config.toml
n_layer = 14
d_model = 128
n_head = 4
n_kv_head = 2
head_dim = 32
d_mlp = 512
vocab_size = 2423
activation = "silu"
norm = "rmsnorm"
norm_place = "pre"
norm_eps = 1e-06
positions = "rope"
rope_base = 3810.0
rope_fraction = 1.0
qk_norm = false
attn_scale = 0.177
bias = "qkv"
tie_embeddings = true
parallel_block = false
init = "normal"
init_std_qkv = 0.0475
init_std_o = 0.00898
init_std_up = 0.0475
init_std_down = 0.00449
optimizer = "soap_variant"
lr = 0.00764
beta1 = 0.95
beta2 = 0.99
weight_decay = 0.12
lr_head = 0.00943
grad_clip = 2.0
warmup_steps = 200
schedule = "wsd"
decay_fraction = 0.846
decay_shape = "linear"
final_lr_fraction = 0.0
batch_tokens = 32768
seq_len = 256
doc_mask = true
train_tokens = 101000000
steps = 3083
dataset = "wikipedia_en"
Each number is 200 + 30 x the weight over its row's rms, rounded and kept within 0 to 999. Layers, rows and columns count from 0. The size before them is the row's rms in percent of the matrix's.

# layer 10 MLP down (transposed), 512x128, rms 0.161, rows 219-246, columns 0-127
093,146,278,242,192,130,217,181,205,196,222,242,205,235,242,197,209,211,176,223,160,234,167,227,235,197,229,168,168,242,161,273,176,200,210,184,211,141,212,228,145,190,198,210,183,202,250,149,239,200,205,205,160,192,196,157,225,188,206,208,205,226,200,190,227,196,164,250,220,218,189,240,226,220,178,194,252,186,231,156,195,194,187,158,172,182,207,217,195,261,163,198,216,225,185,187,197,209,239,156,204,152,204,195,135,197,196,146,189,194,226,251,187,231,226,188,185,238,198,212,224,204,182,168,208,176,198,221,282
092,247,247,186,185,173,207,214,154,217,195,175,198,193,143,222,216,177,209,174,215,177,226,192,206,174,147,210,175,195,222,213,202,205,219,204,217,199,196,188,206,205,155,210,194,200,214,265,221,174,208,223,214,205,174,122,222,208,237,263,140,183,178,149,211,240,221,211,201,166,151,157,183,233,185,150,211,172,221,188,163,197,159,216,244,240,193,235,176,164,200,196,222,286,240,184,199,267,233,156,191,185,180,194,195,142,138,178,226,190,197,194,232,188,222,204,250,213,248,174,180,219,260,232,157,194,212,168,194
106,160,214,190,177,221,226,224,164,228,209,227,251,208,193,161,191,129,199,252,201,188,173,235,231,208,145,181,177,234,162,180,169,244,121,168,156,235,194,199,214,192,185,187,171,229,243,191,187,189,152,221,207,184,208,226,224,149,218,213,210,279,205,203,220,215,197,168,226,210,175,213,205,167,170,193,155,166,208,224,210,158,194,221,241,233,220,195,183,200,199,245,238,184,204,207,233,200,243,150,164,271,153,189,242,204,178,184,219,192,236,202,189,218,159,210,240,220,223,197,176,215,142,173,156,249,147,201,177
090,195,202,184,196,181,192,213,189,228,162,188,213,187,193,221,184,204,300,232,258,200,164,225,226,226,230,182,176,190,230,199,206,179,208,204,218,255,175,195,208,200,167,210,215,166,230,191,148,196,249,122,209,166,128,181,223,221,202,272,229,224,196,243,184,225,187,215,193,241,197,162,154,209,184,210,216,188,165,228,208,163,191,224,244,207,184,204,165,180,202,191,214,218,172,209,204,178,198,169,213,262,200,183,147,232,188,204,110,261,235,148,172,213,169,199,204,200,247,239,201,173,192,201,227,162,205,172,255
101,231,188,237,182,206,222,235,217,215,203,215,174,169,208,223,123,193,226,227,215,219,191,178,178,147,255,143,177,170,200,175,249,186,211,202,195,141,164,193,236,195,243,237,222,218,203,234,185,196,156,196,255,189,119,176,205,196,170,206,222,171,186,205,161,178,198,203,176,250,222,161,124,185,179,150,176,216,151,220,180,234,201,173,197,241,200,175,205,225,202,210,229,150,205,185,227,216,164,247,228,254,227,214,184,175,250,170,155,197,241,217,202,231,224,185,218,213,200,161,189,215,186,177,254,171,210,168,250
100,213,127,186,218,204,259,253,159,131,203,177,217,213,225,167,220,163,179,177,197,214,165,201,251,240,214,222,161,224,171,257,189,148,214,190,165,223,221,213,222,165,235,265,192,221,224,232,184,190,241,196,204,222,204,173,226,124,256,207,162,228,236,200,181,197,228,211,148,220,183,242,196,242,242,213,224,214,189,239,197,230,195,230,220,248,175,231,196,174,177,155,206,201,182,243,189,193,216,205,198,210,202,173,204,232,170,191,256,160,173,203,259,147,249,168,216,216,181,187,192,201,185,240,169,193,195,217,224
094,183,209,183,175,193,150,172,193,236,141,220,227,221,245,239,173,163,197,235,167,153,170,234,186,254,251,179,188,178,171,167,224,223,236,234,167,203,160,177,273,209,149,234,199,157,188,224,232,216,191,199,233,196,206,165,237,197,260,216,183,206,188,190,172,238,200,154,189,238,247,222,194,261,191,159,229,247,223,206,221,203,229,240,218,166,202,178,183,210,199,211,168,254,201,197,235,218,201,197,208,175,207,219,240,227,197,191,205,192,137,211,154,216,163,238,172,173,190,227,208,268,199,236,213,244,221,201,253
089,221,235,216,173,156,194,192,135,226,177,198,206,177,215,202,204,194,165,141,204,215,150,229,241,152,169,171,228,238,217,192,176,185,223,183,243,165,237,230,167,212,207,205,223,218,233,200,299,156,221,186,230,231,176,200,270,195,205,178,170,198,173,209,212,195,218,182,190,139,187,232,225,184,174,202,174,212,263,195,209,238,179,147,247,252,201,225,212,219,194,218,255,260,280,175,189,188,230,207,191,166,212,167,153,208,217,182,183,197,254,197,175,185,203,199,177,206,163,215,154,233,227,209,187,212,211,169,191
089,182,241,197,191,202,222,192,184,210,165,198,132,204,235,160,222,205,198,202,251,169,172,239,285,184,230,164,193,177,198,160,224,171,194,127,198,244,113,206,200,202,200,239,192,220,201,212,181,225,184,229,203,161,140,226,223,214,185,209,197,217,169,170,218,196,183,164,156,284,206,239,231,151,254,216,187,149,263,199,242,233,184,218,166,173,214,201,188,178,153,183,218,191,178,215,191,195,157,204,195,200,226,137,206,214,204,212,180,215,237,186,194,244,198,202,225,217,210,205,157,166,206,206,190,242,246,186,176
094,230,167,244,174,197,172,181,224,196,221,208,204,229,195,230,175,111,218,196,184,267,199,157,198,211,209,250,195,209,237,160,191,158,191,186,204,162,238,177,212,159,142,232,232,241,188,230,173,244,237,207,118,185,201,187,211,250,220,227,217,177,162,237,133,210,173,215,198,199,245,121,216,231,191,196,191,209,192,174,250,200,205,192,251,135,216,179,192,205,207,139,181,195,147,202,204,222,176,176,190,191,228,190,162,216,194,217,216,189,201,188,167,210,200,155,203,194,168,195,220,184,128,184,211,188,190,225,167
095,137,215,198,193,225,185,183,186,205,170,192,210,209,254,250,203,171,155,142,158,198,191,281,199,186,177,258,212,181,230,170,216,242,209,247,153,202,178,189,218,226,212,239,117,187,199,246,185,213,198,199,244,218,198,148,222,234,184,118,178,171,255,200,210,159,211,219,231,178,225,215,170,187,182,216,188,200,240,176,186,199,221,247,220,181,195,227,273,179,154,195,166,227,248,205,202,203,156,195,215,213,208,172,174,155,229,246,241,178,208,217,203,172,251,177,220,206,200,203,204,191,177,237,190,171,209,221,221
085,191,206,205,187,153,198,97,212,216,203,188,202,190,186,248,176,173,158,208,151,182,194,171,236,227,207,200,211,201,219,221,224,203,246,174,241,177,219,176,244,209,183,204,197,186,264,210,203,197,196,260,241,171,203,201,197,230,220,211,221,179,215,202,229,216,219,182,137,185,143,230,221,195,243,190,179,211,225,230,197,197,149,245,273,176,139,190,212,204,182,189,219,176,258,202,210,173,233,211,220,198,192,204,186,191,161,192,220,162,196,167,205,211,270,134,173,191,200,149,245,161,162,223,184,207,122,229,179
096,214,183,206,142,206,182,206,187,197,249,216,179,199,221,194,236,179,114,186,184,187,169,181,203,242,234,205,187,187,161,216,189,219,219,142,223,257,206,177,188,194,196,203,226,178,212,149,148,233,251,260,206,136,185,238,211,185,121,189,186,222,188,220,229,214,259,193,227,204,212,202,227,183,208,176,200,215,216,168,182,159,169,205,171,192,188,241,156,246,197,232,190,194,227,233,177,190,271,218,242,204,188,162,218,215,199,199,220,147,240,165,180,225,195,170,190,130,254,194,191,190,262,223,230,174,174,182,179
111,238,163,217,188,207,269,242,214,184,147,206,176,151,228,187,210,206,146,170,165,183,221,222,196,142,170,184,144,191,152,140,242,238,245,196,202,199,188,213,160,241,214,263,145,205,219,191,244,200,149,176,223,231,217,168,165,229,244,197,193,210,176,196,211,207,195,243,244,175,163,165,168,211,212,171,196,157,229,194,164,239,206,231,215,203,220,173,199,194,191,276,226,228,194,200,186,190,181,225,171,210,183,185,188,192,280,164,231,190,222,234,239,194,197,157,237,208,201,188,180,173,190,182,166,218,189,163,241
103,189,215,149,227,165,153,154,186,165,235,222,214,199,222,175,200,118,255,184,207,179,175,167,190,161,261,243,195,166,221,200,193,197,179,234,100,201,193,147,173,216,189,216,192,220,211,218,236,203,253,193,161,194,184,234,215,210,254,228,189,214,175,149,216,221,216,204,248,192,193,140,233,172,175,215,180,249,225,193,236,217,152,203,178,195,207,213,218,187,193,152,201,191,207,205,204,170,214,202,207,237,217,234,140,248,223,225,173,154,226,183,176,164,206,219,165,183,193,171,176,277,206,170,228,207,218,200,205
097,187,169,205,202,157,163,220,176,219,167,118,177,198,201,247,187,219,222,193,210,176,186,224,200,205,189,222,182,210,192,188,224,165,255,238,221,177,238,164,179,220,192,128,195,217,194,154,215,228,156,182,162,201,265,221,222,179,154,178,173,221,211,193,219,235,208,270,185,205,183,227,165,160,188,209,184,193,164,176,175,236,138,225,159,249,167,124,193,149,187,201,189,203,166,178,216,194,172,249,200,191,197,176,253,199,192,203,214,206,202,182,197,179,145,152,181,156,185,167,191,216,189,193,231,217,183,285,165
099,194,213,180,186,228,175,219,211,173,193,197,190,235,172,170,239,218,245,179,223,186,141,210,189,192,199,224,135,187,186,211,205,262,235,197,219,154,194,157,217,192,184,203,228,222,152,225,150,223,211,200,234,156,212,211,251,233,164,229,185,204,200,216,195,244,186,206,194,198,182,186,234,240,232,181,222,186,228,187,170,143,214,211,240,185,218,259,220,174,172,228,165,162,265,148,243,160,209,258,211,177,181,236,191,244,204,213,204,264,168,233,163,186,176,195,180,151,252,221,228,131,220,202,194,177,212,204,137
101,206,173,250,169,178,220,237,234,170,193,173,205,189,255,154,215,259,229,208,201,203,190,215,221,225,220,184,251,191,178,194,188,193,173,188,192,194,170,174,250,146,174,177,197,216,250,151,179,233,197,179,206,115,227,181,196,246,137,257,213,193,174,112,211,226,217,197,235,197,203,227,204,222,227,201,225,238,208,238,223,217,213,164,218,217,240,254,195,179,149,200,177,226,150,189,231,212,148,220,171,156,188,210,246,156,229,209,186,187,197,121,166,210,196,185,198,215,175,243,176,194,205,225,174,187,210,197,220
101,200,224,202,200,231,147,239,181,251,239,233,190,148,212,168,201,173,156,203,175,259,186,207,194,207,161,220,207,159,241,216,179,213,165,125,226,239,172,192,189,182,176,214,207,199,168,191,174,215,214,161,228,248,178,223,185,239,174,261,165,223,233,137,212,181,161,150,215,191,189,162,180,159,183,180,198,232,186,212,179,198,159,246,209,170,167,213,237,184,163,191,172,221,150,156,240,224,189,165,208,187,189,198,249,220,213,142,214,237,156,209,184,208,262,184,210,167,207,227,208,177,228,166,209,128,178,217,196
101,182,217,211,184,260,193,230,251,216,188,228,223,248,224,203,203,165,184,206,191,198,214,241,175,206,204,158,229,164,239,240,185,149,235,230,197,195,167,221,209,200,221,229,206,150,159,184,176,216,234,240,149,224,213,232,220,167,234,180,235,230,207,206,224,160,211,134,235,180,225,243,246,261,209,184,197,223,197,211,217,248,185,170,164,238,254,172,150,222,187,157,226,213,255,195,220,188,180,170,236,150,209,202,207,148,187,147,161,121,190,210,201,228,181,205,175,202,170,159,191,243,219,196,216,176,223,170,223
116,224,201,199,199,242,197,207,215,246,205,201,188,151,241,156,174,228,153,194,186,166,212,167,193,199,238,207,147,219,231,227,219,217,162,201,197,180,240,192,201,167,190,179,196,186,163,238,150,146,227,220,193,212,171,220,209,189,248,238,258,154,210,250,196,205,209,143,231,170,205,260,220,219,233,179,266,202,154,160,200,247,226,198,139,203,201,165,207,225,220,257,196,159,201,265,182,194,175,261,186,188,167,213,160,231,206,174,173,221,202,174,218,185,154,206,231,213,212,207,189,239,172,159,216,217,187,220,131
104,216,157,270,167,196,183,222,221,209,183,217,192,186,207,201,149,235,168,236,172,194,211,187,224,200,234,189,234,206,270,228,190,212,256,184,226,199,205,181,194,161,184,194,224,171,148,197,234,173,171,188,161,208,219,148,224,219,189,328,180,217,214,158,195,187,205,229,182,187,182,238,168,223,219,274,224,184,157,205,230,234,218,179,177,238,211,201,220,207,205,168,214,153,185,197,217,249,176,176,186,178,216,151,184,210,190,226,164,218,145,185,149,151,187,183,156,186,140,193,231,204,180,188,217,189,162,217,189
114,205,220,191,225,229,218,199,263,209,209,179,144,154,143,185,226,214,224,205,215,195,157,222,176,165,180,151,195,145,224,188,148,143,248,162,160,206,155,213,246,211,175,251,220,182,228,199,182,189,183,169,163,199,211,160,239,229,229,178,218,196,197,181,257,188,227,208,187,265,222,219,227,210,226,144,170,170,209,217,228,235,193,217,213,216,210,241,271,212,217,188,223,194,177,230,174,256,196,210,232,204,216,208,244,198,162,151,139,198,165,219,165,183,217,203,240,193,207,188,169,166,214,187,221,184,148,252,190
097,174,277,189,218,197,167,162,233,140,163,213,212,157,231,207,211,224,176,214,168,217,214,176,199,213,153,227,211,212,190,236,228,178,229,227,200,229,216,234,135,184,148,206,202,227,220,182,173,180,233,155,185,195,210,264,192,158,163,248,173,233,213,199,200,219,201,203,271,149,209,168,226,230,228,238,272,216,160,186,224,189,235,189,195,187,190,180,177,200,189,248,247,197,215,178,184,194,158,206,182,259,185,210,155,173,236,205,215,146,201,168,193,228,213,201,191,183,255,252,241,258,224,170,186,214,174,188,184
099,183,225,178,218,244,143,169,136,244,206,214,204,200,193,164,169,208,203,184,179,159,170,210,153,188,181,161,233,155,178,260,237,189,171,192,177,261,187,189,155,229,223,246,166,166,123,147,234,191,188,180,208,218,224,166,269,215,207,201,199,245,205,145,184,166,233,244,181,189,232,210,230,205,255,130,150,162,168,249,219,217,200,175,174,182,237,195,200,180,160,176,215,182,198,190,160,197,213,202,205,257,168,181,202,199,173,202,233,214,214,228,198,220,222,203,235,215,205,186,154,208,181,230,206,169,184,191,222
084,197,230,231,209,249,202,161,173,211,174,220,237,160,209,117,143,137,204,213,192,195,253,206,198,204,217,199,128,215,225,195,196,220,190,237,206,218,232,217,152,181,234,170,205,157,209,187,199,209,212,162,179,175,170,171,123,214,185,187,202,232,191,180,250,214,182,145,218,212,137,142,176,166,229,222,208,228,240,209,203,196,226,204,139,183,213,163,228,192,210,161,235,226,228,192,205,168,154,205,207,218,153,188,182,216,209,241,228,145,206,191,222,174,189,228,261,264,241,207,199,213,158,204,217,225,219,207,194
112,236,221,167,210,153,198,178,253,166,237,182,165,200,214,187,206,181,217,206,192,185,152,161,171,161,240,262,232,219,198,188,235,224,143,161,207,233,185,208,177,211,200,161,169,231,192,209,213,169,170,213,226,208,208,181,203,164,111,211,232,223,196,191,174,171,207,242,168,194,184,192,201,249,284,198,183,196,224,185,228,231,195,184,209,195,228,152,179,149,259,220,202,230,213,259,250,145,222,172,168,209,243,231,232,195,192,204,168,206,187,227,148,215,211,235,229,247,202,199,252,210,198,206,251,176,228,230,230
092,245,211,221,188,198,197,236,246,192,179,180,254,180,184,214,176,204,183,167,220,170,210,162,170,236,210,233,170,195,224,202,227,191,226,212,244,199,180,199,205,234,214,204,193,205,186,219,165,204,228,209,219,222,164,258,198,179,234,224,127,159,184,253,174,217,165,178,195,178,192,225,167,128,219,190,220,178,190,259,186,183,202,220,162,226,159,183,242,219,184,247,189,230,221,232,119,191,219,209,262,188,200,203,147,211,241,281,178,172,192,198,191,199,148,137,202,122,204,227,170,190,232,214,171,180,177,179,201
# layer 10 MLP up, 512x128, rms 0.168, rows 220-246, columns 0-127
098,225,207,236,238,244,204,177,179,236,153,247,235,234,223,224,214,203,223,215,216,243,203,251,209,195,181,191,209,246,235,152,172,181,219,177,221,219,218,244,217,202,223,163,161,236,225,154,232,171,189,223,233,277,185,264,158,172,223,218,229,229,217,211,173,215,237,193,193,194,159,167,194,184,244,230,184,221,162,223,180,261,223,193,227,186,167,231,144,178,173,208,236,192,178,223,209,211,243,128,176,190,192,172,195,193,162,181,204,193,181,166,191,169,240,261,215,256,211,155,168,191,203,242,212,172,177,238,195
109,198,155,245,161,228,238,184,209,182,186,213,250,200,240,241,164,204,236,266,192,229,200,190,187,161,205,182,169,173,231,223,168,223,230,225,186,238,202,208,243,179,193,172,173,212,272,198,210,168,236,145,212,169,239,223,154,153,230,216,228,248,247,200,160,192,195,239,224,189,213,267,167,188,192,186,191,158,236,215,145,207,189,185,255,198,193,201,261,193,216,195,174,192,221,200,204,192,206,179,154,204,216,195,226,288,168,175,278,178,201,227,210,220,207,258,196,168,216,219,220,172,220,190,216,209,211,218,224
097,235,209,229,198,214,188,250,225,173,224,171,232,206,171,256,236,152,114,164,169,210,188,161,183,184,181,185,229,217,237,226,241,214,163,181,170,216,188,206,222,173,214,159,233,221,161,223,214,177,186,217,222,232,210,206,184,171,195,174,272,201,216,228,212,202,205,188,226,167,211,210,173,186,147,190,208,223,167,209,213,213,179,153,127,189,176,228,194,265,207,269,204,248,252,174,273,141,170,200,217,191,227,248,205,187,203,193,205,194,190,190,221,235,227,197,171,187,225,224,223,219,243,174,156,240,168,237,216
106,165,170,184,212,184,215,147,283,162,183,166,178,208,176,249,183,231,200,141,183,196,240,275,194,235,201,190,239,204,226,173,202,195,183,176,206,219,214,193,191,180,189,172,189,168,195,207,219,147,204,254,229,143,196,209,185,227,193,201,189,181,273,199,218,157,209,247,160,194,207,185,213,151,204,180,208,222,175,183,180,186,189,214,202,153,143,190,223,200,204,224,163,197,230,195,162,177,206,197,198,169,178,166,208,213,185,262,178,221,218,112,224,228,134,221,188,210,149,236,141,165,208,182,149,176,199,176,181
098,207,228,175,191,180,123,172,228,224,268,148,181,165,189,242,181,193,228,172,244,211,192,148,173,177,196,193,197,171,220,190,189,152,198,231,213,178,201,208,215,123,173,180,241,220,150,177,184,211,201,239,186,180,249,210,186,204,198,250,220,215,154,206,200,209,174,169,223,244,202,275,152,207,240,180,196,178,155,249,232,193,186,200,191,194,182,194,211,229,223,241,180,250,224,148,221,222,167,154,232,177,199,172,223,236,188,256,189,198,187,228,214,178,150,229,202,203,183,135,231,195,242,189,232,217,179,244,211
096,230,200,174,202,185,208,160,187,219,171,192,230,184,223,184,237,200,115,205,185,196,171,220,172,195,147,216,181,171,198,163,165,178,191,194,202,139,185,245,252,174,216,253,246,226,234,208,215,157,173,194,196,213,160,198,194,194,203,198,208,99,254,192,226,137,177,235,214,164,197,193,165,211,232,226,183,187,155,247,173,238,212,203,197,185,131,218,187,197,236,237,213,214,193,177,199,220,123,229,223,213,194,208,196,202,188,153,197,154,239,166,243,174,161,221,214,209,216,195,198,248,191,233,195,195,190,137,225
091,225,181,130,205,172,178,191,178,153,199,215,230,222,158,213,199,202,259,217,202,199,198,254,196,274,258,284,166,201,159,210,233,162,185,160,172,173,183,220,210,210,204,215,189,167,193,204,184,143,192,176,226,186,195,232,208,171,189,252,169,210,189,205,188,217,203,230,251,244,235,220,185,191,154,187,184,211,187,198,222,207,241,191,238,197,162,217,162,250,225,206,162,242,168,193,166,218,224,195,265,246,224,205,189,228,228,222,233,171,203,243,208,178,161,205,240,205,210,166,156,229,176,193,244,232,142,212,155
094,230,167,172,223,191,191,159,212,153,229,213,188,141,167,190,185,218,164,169,173,216,240,248,120,166,163,179,209,244,262,162,267,243,188,243,200,156,251,226,181,202,197,170,167,213,189,176,264,174,176,200,169,168,178,218,213,182,201,173,180,234,181,210,169,213,190,218,266,202,188,180,211,188,184,228,180,173,203,213,162,199,225,168,252,242,197,181,184,157,213,228,206,147,225,182,207,200,205,243,227,188,182,267,192,199,202,185,193,182,185,247,228,207,182,207,175,212,225,194,190,178,269,134,211,220,158,199,216
096,199,174,211,197,232,305,206,190,162,190,176,256,234,177,216,215,252,200,156,206,189,182,233,175,142,165,201,195,201,239,198,221,240,214,195,204,190,198,226,231,188,259,181,190,164,136,179,202,207,195,165,261,240,186,221,167,186,188,176,170,217,175,220,241,197,200,198,252,136,186,206,200,166,249,182,212,203,142,200,229,206,237,186,165,158,230,238,191,257,245,230,194,159,197,176,253,217,214,248,198,216,219,192,231,233,127,219,200,209,246,178,184,181,159,199,172,168,224,224,219,211,220,186,206,225,208,213,202
092,174,183,191,179,252,231,197,170,209,193,219,203,271,166,186,202,183,213,220,182,229,226,213,192,219,214,197,194,203,197,106,205,265,152,173,166,202,204,206,155,154,205,148,191,189,163,164,221,157,175,203,182,182,158,237,215,218,191,157,192,188,157,188,215,219,167,186,157,191,235,193,266,184,246,243,145,166,207,195,187,216,200,222,232,247,195,220,221,214,196,200,182,162,153,220,254,201,236,199,193,177,223,169,197,216,186,206,181,191,200,130,180,162,228,197,156,204,285,195,174,157,158,173,197,243,189,199,158
083,195,210,186,146,223,215,221,256,195,196,185,197,224,181,214,183,202,260,246,253,190,130,212,169,211,234,189,222,174,202,228,163,250,221,203,202,194,209,233,158,196,268,217,199,182,201,178,234,197,160,210,209,198,183,160,209,238,184,180,161,191,169,207,239,189,190,217,252,196,249,222,180,179,207,171,217,190,237,198,246,108,200,165,159,190,240,214,189,212,185,186,155,196,210,210,233,252,174,178,188,157,245,180,208,217,186,181,185,229,187,239,226,175,180,236,153,277,152,222,190,197,178,216,227,154,205,131,182
096,207,174,204,183,218,226,196,170,191,158,153,207,210,193,257,133,214,203,186,233,202,294,249,237,183,250,137,177,223,179,218,200,186,215,201,190,208,226,241,142,191,130,187,206,217,236,180,162,188,219,206,187,192,188,159,230,210,192,240,225,153,225,174,155,163,191,155,195,141,206,168,194,237,191,138,255,185,202,228,178,233,232,225,206,239,182,197,180,151,179,199,183,200,182,213,209,170,164,161,194,217,172,197,126,229,171,223,180,204,218,161,210,220,160,188,219,241,134,207,193,218,211,205,199,212,194,195,185
116,186,224,187,192,217,206,232,198,183,210,173,176,179,192,190,255,169,216,198,210,185,255,187,232,174,175,232,219,241,199,216,133,245,197,186,172,219,157,237,229,224,158,196,212,179,190,225,185,159,164,149,201,235,214,240,237,142,201,251,218,242,174,230,198,226,211,199,231,194,202,213,154,253,220,275,243,193,161,222,250,201,233,178,262,203,160,198,242,190,207,199,207,214,205,216,173,152,170,206,214,236,146,202,230,228,168,272,171,189,202,259,229,214,213,205,193,188,148,229,231,220,247,226,227,167,233,200,211
103,241,231,241,261,223,154,229,190,214,240,210,208,173,204,221,172,302,188,142,179,237,231,201,200,144,170,136,202,217,213,191,198,193,230,209,198,189,221,172,136,258,237,197,192,173,141,227,191,231,185,125,200,163,185,191,186,215,235,226,167,168,245,240,275,165,180,220,221,208,204,249,155,221,218,208,183,197,211,226,195,198,191,237,162,144,185,214,234,201,207,223,204,207,203,167,180,254,200,188,227,226,231,209,159,182,228,234,186,190,197,198,201,195,203,186,168,148,206,230,181,219,184,182,191,213,200,221,223
096,158,165,225,198,220,237,277,181,209,217,156,181,164,182,199,186,247,226,258,176,182,259,210,181,183,191,199,170,189,170,221,200,250,184,209,244,203,183,225,194,184,233,217,169,183,244,242,196,214,136,163,211,205,179,205,199,200,213,191,213,224,245,226,206,233,173,170,284,197,204,140,202,191,207,207,201,213,145,236,206,149,213,219,207,212,282,261,194,199,240,238,182,232,195,209,232,224,183,166,254,205,198,196,199,193,202,196,157,188,209,238,195,199,162,168,241,206,148,176,274,211,202,237,208,200,178,241,212
107,198,223,226,252,221,193,188,209,219,229,171,185,225,241,204,196,197,180,234,227,194,218,181,147,246,231,202,242,201,179,181,254,220,197,230,231,220,213,234,211,228,218,135,190,209,197,188,152,169,242,223,183,195,233,190,221,201,214,219,246,221,175,219,192,192,246,152,197,215,234,223,166,190,231,184,200,212,185,133,216,208,237,203,188,122,265,209,183,247,214,234,247,270,204,224,166,242,166,204,210,141,212,212,230,161,184,186,150,193,201,161,186,203,226,151,183,147,163,160,237,164,271,185,209,210,202,206,210
098,242,206,207,196,206,174,196,201,224,181,172,205,173,161,238,196,188,219,236,187,215,159,188,263,165,227,138,217,165,199,199,174,241,156,175,188,240,225,153,232,161,166,195,181,168,224,266,236,192,194,254,223,202,284,220,216,194,249,171,206,148,185,231,175,179,225,194,273,178,180,194,140,225,249,229,202,184,163,198,189,234,223,210,242,213,151,210,220,205,208,185,142,182,185,207,155,183,229,182,194,193,216,186,128,230,226,171,200,189,203,236,240,216,175,186,223,195,205,227,230,229,157,205,228,242,206,224,173
106,118,165,250,185,219,209,191,179,209,175,193,227,229,225,227,220,196,218,273,242,198,245,201,207,192,202,211,214,220,184,171,153,240,212,166,178,176,189,211,132,230,230,174,171,184,174,194,220,156,185,171,157,208,186,227,168,169,224,226,259,244,216,285,134,176,207,208,187,200,197,195,171,268,244,231,204,230,177,181,193,186,215,175,188,214,176,175,214,153,233,233,244,185,221,190,154,205,194,212,216,194,150,236,216,211,223,192,215,185,237,254,220,198,193,196,218,171,160,139,168,176,202,253,214,207,188,221,227
096,236,195,231,173,180,226,241,174,228,186,188,195,202,221,198,220,174,231,181,192,245,218,190,213,206,253,200,161,212,200,195,227,210,259,217,218,213,184,179,150,210,165,174,225,211,252,243,174,81,233,220,201,212,195,214,207,210,157,233,165,251,177,193,226,224,218,207,185,179,200,166,194,223,139,202,235,154,133,195,184,218,210,208,253,186,223,176,186,180,179,211,157,223,212,180,185,199,206,263,231,218,213,226,230,241,168,203,209,187,275,139,220,163,162,237,192,154,219,201,211,144,213,167,179,212,180,166,210
110,215,183,177,218,181,222,194,155,151,220,231,212,257,155,139,190,212,212,260,241,194,207,207,220,214,213,191,210,151,219,188,183,167,167,234,221,181,152,205,174,195,191,175,240,181,217,161,218,193,236,205,154,202,280,163,196,235,210,145,183,190,192,207,266,255,187,178,224,224,237,156,189,206,235,255,227,193,203,209,196,213,181,263,177,199,251,188,157,184,195,203,211,145,237,182,226,226,229,167,226,246,171,218,242,201,191,269,212,177,174,175,215,195,209,239,171,249,183,180,169,209,210,219,190,164,222,239,226
105,221,179,210,233,202,185,141,239,217,168,262,202,150,145,197,227,189,168,254,137,174,219,194,253,221,208,201,172,225,199,218,269,209,183,160,193,219,163,229,204,233,217,251,214,189,189,152,239,223,213,238,184,190,199,192,174,193,198,187,239,209,162,232,215,196,204,249,194,193,185,159,195,190,160,200,267,236,181,197,183,202,192,222,178,205,224,240,234,228,213,196,143,245,226,224,218,123,162,202,252,261,145,223,172,224,214,257,202,186,210,175,235,223,222,174,184,162,194,183,230,193,192,170,219,162,211,216,189
105,195,212,149,206,183,216,214,229,196,236,201,199,219,228,196,207,196,267,212,198,226,220,177,261,215,165,236,193,227,181,203,189,187,194,188,136,197,188,171,237,189,242,177,166,188,264,198,198,187,147,181,205,174,189,161,165,221,158,219,195,154,220,199,285,159,217,168,211,211,174,209,223,227,232,161,159,206,231,153,171,202,215,173,208,176,190,193,185,214,253,188,177,199,216,195,231,157,226,222,165,179,225,206,147,222,192,157,214,168,219,177,198,149,173,270,194,268,187,178,159,240,192,240,159,149,160,165,242
101,199,204,248,199,206,239,270,203,229,217,155,169,193,152,203,189,184,233,235,203,187,204,242,220,237,254,169,208,233,200,144,222,182,213,207,199,138,160,184,180,194,191,181,193,218,223,240,213,187,164,209,185,184,133,153,195,211,150,179,154,220,166,159,234,214,131,161,216,212,190,159,160,214,173,205,250,205,192,206,190,178,231,198,220,176,163,161,209,140,189,212,198,220,246,182,172,205,181,168,209,141,197,218,170,222,155,209,230,209,177,158,167,162,161,179,152,194,232,194,198,172,142,261,163,188,208,186,201
096,165,220,252,158,203,198,267,207,181,250,221,249,204,213,263,238,215,202,170,152,226,261,252,177,182,177,207,194,176,207,181,204,208,179,167,199,204,197,211,210,181,214,145,182,212,236,197,182,233,233,235,200,232,168,266,129,233,166,189,206,178,231,190,202,196,154,230,170,188,181,225,168,183,188,202,160,233,251,201,193,221,195,244,221,211,184,253,214,205,160,193,165,196,157,153,185,219,218,212,248,221,182,201,166,166,197,175,189,202,169,239,175,164,206,180,96,193,214,172,215,213,160,194,247,195,212,216,205
084,185,194,169,199,246,200,224,226,242,194,247,174,169,150,176,161,167,258,259,195,164,193,224,187,209,182,174,200,200,182,225,212,192,236,169,186,192,183,200,259,185,199,229,213,216,174,184,229,204,166,233,187,213,173,214,227,198,125,216,191,141,167,189,174,166,173,179,200,203,159,183,202,156,187,190,231,236,163,219,197,184,221,141,196,200,275,219,183,171,221,191,182,206,108,145,225,191,176,221,194,149,195,225,220,266,191,199,205,218,216,127,185,196,198,188,241,254,236,208,204,165,212,202,190,175,141,226,225
111,152,178,166,167,207,219,187,185,240,203,217,232,164,235,282,204,184,232,209,210,223,208,247,167,195,184,182,200,168,155,202,183,245,201,161,216,149,187,225,209,183,194,194,205,219,179,222,190,225,187,208,132,227,239,201,172,201,200,201,162,148,175,200,202,238,240,191,230,197,186,143,175,203,234,254,186,173,223,152,230,195,221,243,219,185,158,198,131,206,208,177,234,197,115,188,196,231,189,221,160,108,218,218,171,183,206,195,241,200,179,186,152,223,186,190,181,136,174,205,237,203,168,188,238,193,237,208,220
097,187,239,195,178,200,209,198,183,257,262,203,197,157,283,150,217,192,225,214,180,229,177,179,243,229,177,184,195,218,199,208,187,213,225,199,253,137,230,175,129,201,164,196,183,255,206,219,212,224,204,186,211,171,195,170,183,193,217,218,277,206,166,170,190,215,289,238,207,199,154,186,154,230,221,190,193,188,204,210,187,189,175,242,200,207,210,250,144,175,257,181,156,243,175,168,216,221,212,198,216,202,238,193,184,194,187,162,203,240,227,169,228,231,192,202,230,192,168,213,247,229,177,217,193,248,169,169,243